Weights of a small transformer language model.
Size: 16 layers, width 64, 2 heads of 32, vocabulary 4096, 1.59M parameters.
Architecture: RMSNorm before each block, untied embeddings.
Each number is 50 + 12 x the weight over its row's rms, rounded and kept within 0 to 99. Layers, rows and columns count from 0. The size before them is the row's rms in percent of the matrix's.

# up: layer 5 MLP up, 256x64, rms 0.144, rows 66-82, columns 0-63
# down: layer 5 MLP down (transposed), 256x64, rms 0.167, rows 66-81, columns 0-63
# gate: layer 5 MLP gate, 256x64, rms 0.17, rows 67-82, columns 0-63
up66 098:43 32 46 41 57 60 57 43 43 35 44 49 41 42 61 30 39 53 36 53 65 52 32 51 41 64 42 62 30 40 53 42 45 52 40 43 38 69 45 53 51 46 47 48 24 54 34 38 35 17 36 59 64 54 47 71 78 54 62 60 64 56 35 46
down66 093:45 69 24 63 47 50 52 25 40 56 58 71 56 55 60 53 50 33 47 37 51 48 70 43 73 40 64 50 51 47 67 59 45 59 30 36 37 61 57 43 46 63 52 55 55 65 57 44 42 42 32 29 62 76 63 32 54 44 41 46 40 46 54 33
gate67 096:77 39 23 63 48 54 51 59 47 42 49 48 60 63 35 52 49 50 42 61 56 48 45 57 63 59 22 36 55 49 35 53 56 51 47 33 30 49 29 49 43 64 48 44 34 31 31 53 53 43 36 60 52 74 51 53 22 68 57 51 62 44 62 42
up67 102:69 72 52 49 37 54 56 57 37 49 64 47 44 60 24 41 31 48 89 51 35 39 47 46 47 43 46 55 62 48 46 70 55 35 42 55 57 49 39 34 66 38 33 51 31 39 51 66 49 53 38 48 37 76 56 54 52 66 51 61 55 58 60 60
down67 099:56 43 55 62 66 44 49 61 48 42 48 46 49 53 40 44 73 29 60 24 68 45 62 39 79 63 44 41 41 67 38 52 48 41 39 40 53 76 64 51 60 56 55 17 32 40 48 45 56 56 45 37 47 38 28 46 53 62 54 57 52 47 67 46
gate68 113:57 33 53 56 47 38 56 61 45 61 45 23 39 75 43 48 50 53 39 55 52 28 44 47 28 34 39 45 75 46 36 58 56 46 46 59 49 59 46 33 34 34 64 64 47 62 32 41 55 45 31 40 22 61 65 56 34 39 55 42 48 53 37 48
up68 107:39 42 59 40 67 46 62 55 47 52 62 58 38 74 39 42 53 52 56 46 66 49 44 44 78 35 53 64 76 42 41 47 50 53 43 52 47 62 56 30 54 47 35 46 37 43 48 47 32 53 72 38 70 58 78 59 72 56 49 53 66 29 58 48
down68 102:57 67 67 48 48 49 76 22 51 33 57 61 54 53 66 45 47 46 76 43 39 53 73 46 69 44 40 39 57 58 59 44 57 55 52 53 44 43 61 74 31 73 38 56 61 42 56 26 53 44 56 26 63 66 62 45 55 45 45 48 53 51 44 54
gate69 112:57 57 37 34 44 47 59 48 48 61 48 66 54 42 47 55 51 48 66 56 43 62 55 54 52 67 46 21 71 68 44 40 43 49 46 39 56 37 58 43 53 64 73 59 56 35 34 47 59 60 50 63 58 30 34 50 44 21 76 35 55 53 34 28
up69 118:61 41 66 66 47 57 48 64 49 33 68 64 70 46 43 26 39 71 57 49 32 54 49 52 62 57 56 63 51 51 41 40 69 31 48 40 61 61 32 62 66 43 41 42 49 33 48 53 59 64 61 53 69 57 58 79 51 65 65 65 49 44 65 48
down69 114:60 49 55 52 47 77 56 52 40 37 65 65 62 55 51 37 36 57 54 50 60 40 69 52 58 43 54 38 24 37 56 62 50 33 64 42 40 45 51 70 46 57 28 44 33 86 51 34 47 55 49 26 51 52 46 42 71 61 40 68 55 49 50 46
gate70 093:50 65 38 40 59 57 60 40 62 41 49 23 49 41 48 58 65 32 45 35 51 65 35 64 41 60 55 50 58 22 42 36 42 57 60 35 53 50 73 48 59 43 45 30 48 48 46 69 76 39 49 57 54 77 52 50 65 30 53 55 45 60 57 63
up70 100:31 46 41 55 34 61 66 58 32 43 70 55 55 65 62 52 63 59 76 34 45 52 62 49 67 50 31 82 36 64 27 36 56 38 36 44 65 62 51 62 65 59 57 59 56 56 43 56 43 49 39 53 56 55 38 43 48 40 42 46 64 59 42 39
down70 104:53 50 60 59 41 43 56 41 54 44 59 40 73 56 49 30 50 86 41 41 43 36 55 27 50 63 55 62 47 52 62 47 37 23 50 48 65 41 46 37 62 48 80 61 73 43 55 47 57 54 64 57 40 36 45 53 47 60 48 43 47 76 50 38
gate71 107:53 24 39 50 55 49 39 67 47 33 66 63 57 64 42 54 53 30 47 57 63 66 55 46 60 55 54 61 33 46 38 68 48 64 50 21 49 55 48 71 57 65 44 56 64 43 36 55 49 55 68 50 47 37 34 62 54 53 78 55 40 24 47 51
up71 103:50 63 63 44 39 39 56 30 59 42 49 49 74 44 62 32 55 53 67 43 41 56 68 42 61 55 52 36 50 56 52 47 36 61 48 71 55 41 46 58 50 37 73 33 77 67 50 47 49 58 47 70 54 40 53 37 40 68 19 46 31 53 47 59
down71 104:65 66 66 43 38 44 57 36 36 68 33 46 63 37 52 64 19 76 59 42 57 41 56 51 37 64 37 37 58 49 55 33 51 30 63 60 43 41 41 25 52 45 44 48 61 47 75 39 65 43 33 42 41 48 60 44 46 55 40 49 49 56 52 56
gate72 111:46 45 63 66 62 69 38 55 35 45 58 66 75 41 67 40 60 51 63 57 49 43 67 42 62 65 63 55 65 59 62 49 44 66 45 43 58 62 37 36 50 43 48 41 43 37 26 72 63 26 53 61 68 72 56 48 70 44 57 57 46 52 59 57
up72 106:57 66 34 47 46 60 67 55 44 64 38 28 46 46 52 48 34 53 61 31 63 52 27 59 53 22 31 50 46 46 44 40 59 41 64 46 42 46 39 70 34 35 53 58 46 76 68 36 55 51 49 31 58 49 55 76 34 55 57 51 61 50 61 43
down72 098:56 62 60 41 43 37 64 18 66 50 38 63 63 41 79 58 40 27 48 53 56 44 44 42 47 48 31 48 23 74 65 51 64 51 58 39 42 49 40 68 38 64 62 57 58 60 70 47 53 43 58 40 58 50 60 51 53 68 52 57 46 41 44 57
gate73 104:66 52 47 66 45 77 71 38 54 43 67 40 62 63 43 44 78 64 57 53 46 50 45 42 56 69 35 43 57 65 61 42 68 52 35 62 53 65 51 43 54 36 55 40 27 49 40 40 67 42 31 45 46 49 50 51 22 63 41 56 58 42 60 46
up73 100:52 43 49 50 47 58 75 58 71 49 47 59 41 21 32 51 44 52 49 49 62 31 47 53 36 36 65 45 30 61 44 53 31 40 42 67 32 35 57 54 52 56 30 36 35 61 47 50 65 55 40 52 46 67 43 39 51 51 44 49 78 45 56 75
down73 104:53 37 46 41 50 37 48 57 34 39 68 40 33 43 55 47 48 77 57 60 41 63 60 67 47 58 52 73 62 52 56 55 32 51 79 39 57 41 33 60 64 58 58 43 48 63 57 64 59 30 65 61 79 64 53 67 62 43 46 37 42 49 53 47
gate74 106:50 72 65 52 49 53 75 66 51 49 47 69 54 48 58 52 58 41 43 47 50 49 41 41 40 46 33 48 55 76 50 65 41 48 21 49 48 43 40 26 50 61 57 68 57 73 56 59 32 39 44 47 61 62 69 41 48 76 42 59 52 70 61 61
up74 104:60 48 21 59 46 41 48 47 22 32 42 47 52 42 62 42 52 64 33 43 41 72 62 63 49 48 40 62 45 48 58 69 63 43 33 49 51 63 49 39 27 56 34 60 59 47 54 44 59 57 45 43 38 44 34 23 47 60 66 51 48 61 77 45
down74 104:56 59 40 47 60 53 27 39 58 44 56 36 36 69 47 47 47 51 73 43 52 45 51 63 39 58 39 55 21 47 39 33 60 52 69 82 52 44 36 50 39 50 69 52 58 57 55 31 70 68 37 66 46 50 41 31 30 57 56 39 53 52 52 48
gate75 130:59 48 71 44 55 39 64 63 31 46 52 31 63 40 56 48 49 47 50 59 50 56 62 59 64 67 37 34 48 67 36 46 30 50 36 28 26 31 55 48 55 33 50 63 60 55 51 23 55 40 71 49 48 36 60 46 56 61 72 46 30 49 48 45
up75 107:62 66 50 64 43 51 59 33 53 67 61 51 64 79 74 59 62 59 51 51 48 44 47 58 44 54 56 33 53 49 36 37 56 39 62 29 70 66 43 57 49 35 64 74 50 62 58 73 35 48 58 63 51 48 49 47 59 44 61 43 55 65 75 43
down75 113:65 46 40 57 55 62 26 69 57 55 55 70 29 50 49 60 42 47 36 52 49 36 51 34 44 33 56 49 58 41 50 41 76 44 60 65 78 43 36 52 49 62 67 36 41 51 29 57 35 48 50 45 33 71 49 52 43 44 33 40 67 43 65 41
gate76 097:47 51 64 35 20 57 55 47 56 48 53 68 48 59 52 59 36 61 62 31 46 43 51 53 42 51 48 68 75 47 54 52 42 63 63 79 40 39 55 48 62 80 52 37 64 53 51 46 53 67 64 36 41 49 43 61 54 45 54 66 69 29 65 44
up76 105:51 60 62 49 58 50 59 52 45 57 66 47 70 30 41 51 54 52 68 45 53 64 50 52 70 46 49 40 66 41 50 41 33 36 47 44 76 51 26 51 50 38 51 54 20 51 54 58 36 32 54 27 75 56 59 63 48 76 60 38 39 47 60 54
down76 101:43 53 36 48 62 60 46 57 59 60 34 51 85 44 51 52 63 42 46 55 61 44 42 52 49 64 30 58 31 65 25 69 40 69 36 59 39 37 48 52 58 45 45 45 76 72 50 52 64 41 56 44 52 55 52 54 45 62 72 38 46 49 64 73
gate77 106:45 44 60 80 52 44 46 24 37 39 54 63 57 60 48 52 30 24 35 44 35 36 52 52 36 43 62 68 64 37 45 43 37 69 53 44 62 51 55 46 53 56 48 70 48 47 62 55 68 56 58 30 42 40 50 38 43 64 34 30 52 29 53 40
up77 101:62 51 51 53 51 55 64 72 32 47 81 65 48 38 36 44 61 56 58 54 53 41 60 30 61 53 34 51 50 34 53 49 59 24 32 27 25 44 63 50 48 50 41 40 67 51 52 33 62 63 53 40 40 51 56 58 59 67 49 52 46 37 34 31
down77 101:60 64 40 23 54 29 67 65 30 49 65 54 45 48 45 44 63 36 54 65 40 70 67 30 63 68 47 61 61 43 35 45 50 45 38 58 41 70 50 45 54 35 37 49 52 37 14 47 50 53 40 57 50 46 52 66 49 56 49 69 46 48 43 50
gate78 087:51 43 77 45 34 64 65 60 55 32 60 52 42 44 56 55 47 57 35 76 55 53 41 57 67 57 54 45 60 44 44 57 48 59 80 48 45 42 74 37 45 48 74 58 34 47 55 47 62 71 77 39 43 43 46 37 41 62 62 45 61 36 41 51
up78 088:43 54 73 48 11 59 47 57 65 39 65 50 41 55 43 45 60 40 40 52 44 52 56 50 66 57 61 49 36 70 51 47 50 66 50 48 52 46 42 58 44 55 37 43 35 38 30 46 56 42 22 42 61 46 61 46 78 38 57 73 55 41 62 33
down78 100:61 46 32 44 31 43 57 44 53 63 59 49 57 44 73 36 41 54 52 65 18 25 44 34 29 53 30 60 59 57 63 53 46 41 70 59 67 45 48 54 33 44 48 50 61 32 64 62 44 61 61 75 46 44 40 52 34 47 51 60 43 42 50 49
gate79 099:73 35 40 54 52 36 49 63 35 60 40 51 56 49 51 45 67 36 28 65 53 24 30 75 54 37 30 42 77 58 31 42 65 37 47 46 45 55 72 51 32 46 61 47 59 61 37 44 41 47 58 57 58 43 61 53 43 41 46 66 44 48 52 47
up79 092:47 51 43 41 65 46 77 44 40 43 57 29 42 48 54 74 58 28 36 38 37 55 38 33 51 58 63 78 46 56 46 46 35 40 39 37 57 39 49 46 44 73 46 59 48 44 66 51 60 61 20 58 42 57 54 46 39 39 49 36 37 55 66 64
down79 094:50 65 59 53 57 53 68 69 44 64 38 58 39 60 62 64 56 38 43 46 28 61 50 36 61 63 48 58 64 60 34 55 51 42 36 43 23 63 86 50 37 44 63 41 48 74 56 49 58 66 42 37 58 52 55 39 35 42 42 48 50 69 51 64
gate80 096:50 39 67 43 42 57 45 57 67 43 50 61 47 53 74 53 56 70 46 59 40 21 43 54 71 50 58 28 64 40 59 29 43 44 47 54 50 41 52 38 36 55 41 44 60 63 36 62 40 43 46 68 47 47 60 77 47 54 45 39 84 44 60 50
up80 085:42 65 61 42 52 76 57 56 59 56 48 57 61 45 47 29 55 66 65 45 46 23 40 54 41 60 33 38 47 59 62 37 54 51 54 26 42 51 43 35 74 60 45 59 37 49 71 55 46 58 49 55 57 53 51 52 49 63 49 49 69 76 56 82
down80 100:55 83 47 32 40 45 44 34 46 42 31 63 41 39 40 43 46 34 60 26 37 65 52 59 50 51 40 49 56 55 51 52 46 56 40 62 48 65 49 67 42 45 57 60 30 58 68 38 38 25 52 44 42 57 65 35 22 47 33 50 40 57 51 59
gate81 096:38 50 47 41 69 46 55 58 27 50 36 58 60 32 38 64 64 33 54 57 64 51 58 43 30 62 36 50 45 61 54 75 63 56 46 60 52 31 52 49 53 51 55 45 43 40 73 66 46 45 47 43 32 56 55 42 55 44 30 24 33 51 44 79
up81 112:45 63 49 61 70 39 42 33 71 42 21 39 50 43 46 60 48 25 49 44 49 53 60 64 47 65 29 45 38 50 71 46 61 32 49 68 41 38 38 59 33 31 59 31 43 57 46 52 55 33 28 45 40 43 36 53 45 51 54 42 32 52 47 43
down81 097:53 52 37 62 49 72 58 32 56 32 43 58 53 55 45 50 43 55 48 51 49 82 57 58 70 58 54 62 34 66 63 32 56 51 50 47 58 40 41 50 21 40 63 35 30 70 51 54 41 39 25 54 67 53 44 52 43 60 32 32 51 34 43 52
gate82 120:66 53 47 50 59 49 52 53 31 52 34 60 60 35 51 38 33 47 34 83 57 49 64 61 51 55 36 52 37 50 46 63 58 56 49 58 37 45 41 45 51 62 64 53 64 56 61 52 61 27 58 47 51 82 59 33 38 62 52 44 44 80 29 58
up82 101:56 47 41 41 73 54 50 50 41 63 19 49 66 17 37 58 58 51 42 73 71 50 51 60 51 50 38 53 44 30 41 51 50 49 36 57 62 40 47 38 36 43 47 80 39 47 41 61 61 47 51 49 48 46 56 25 40 43 36 46 61 64 43 41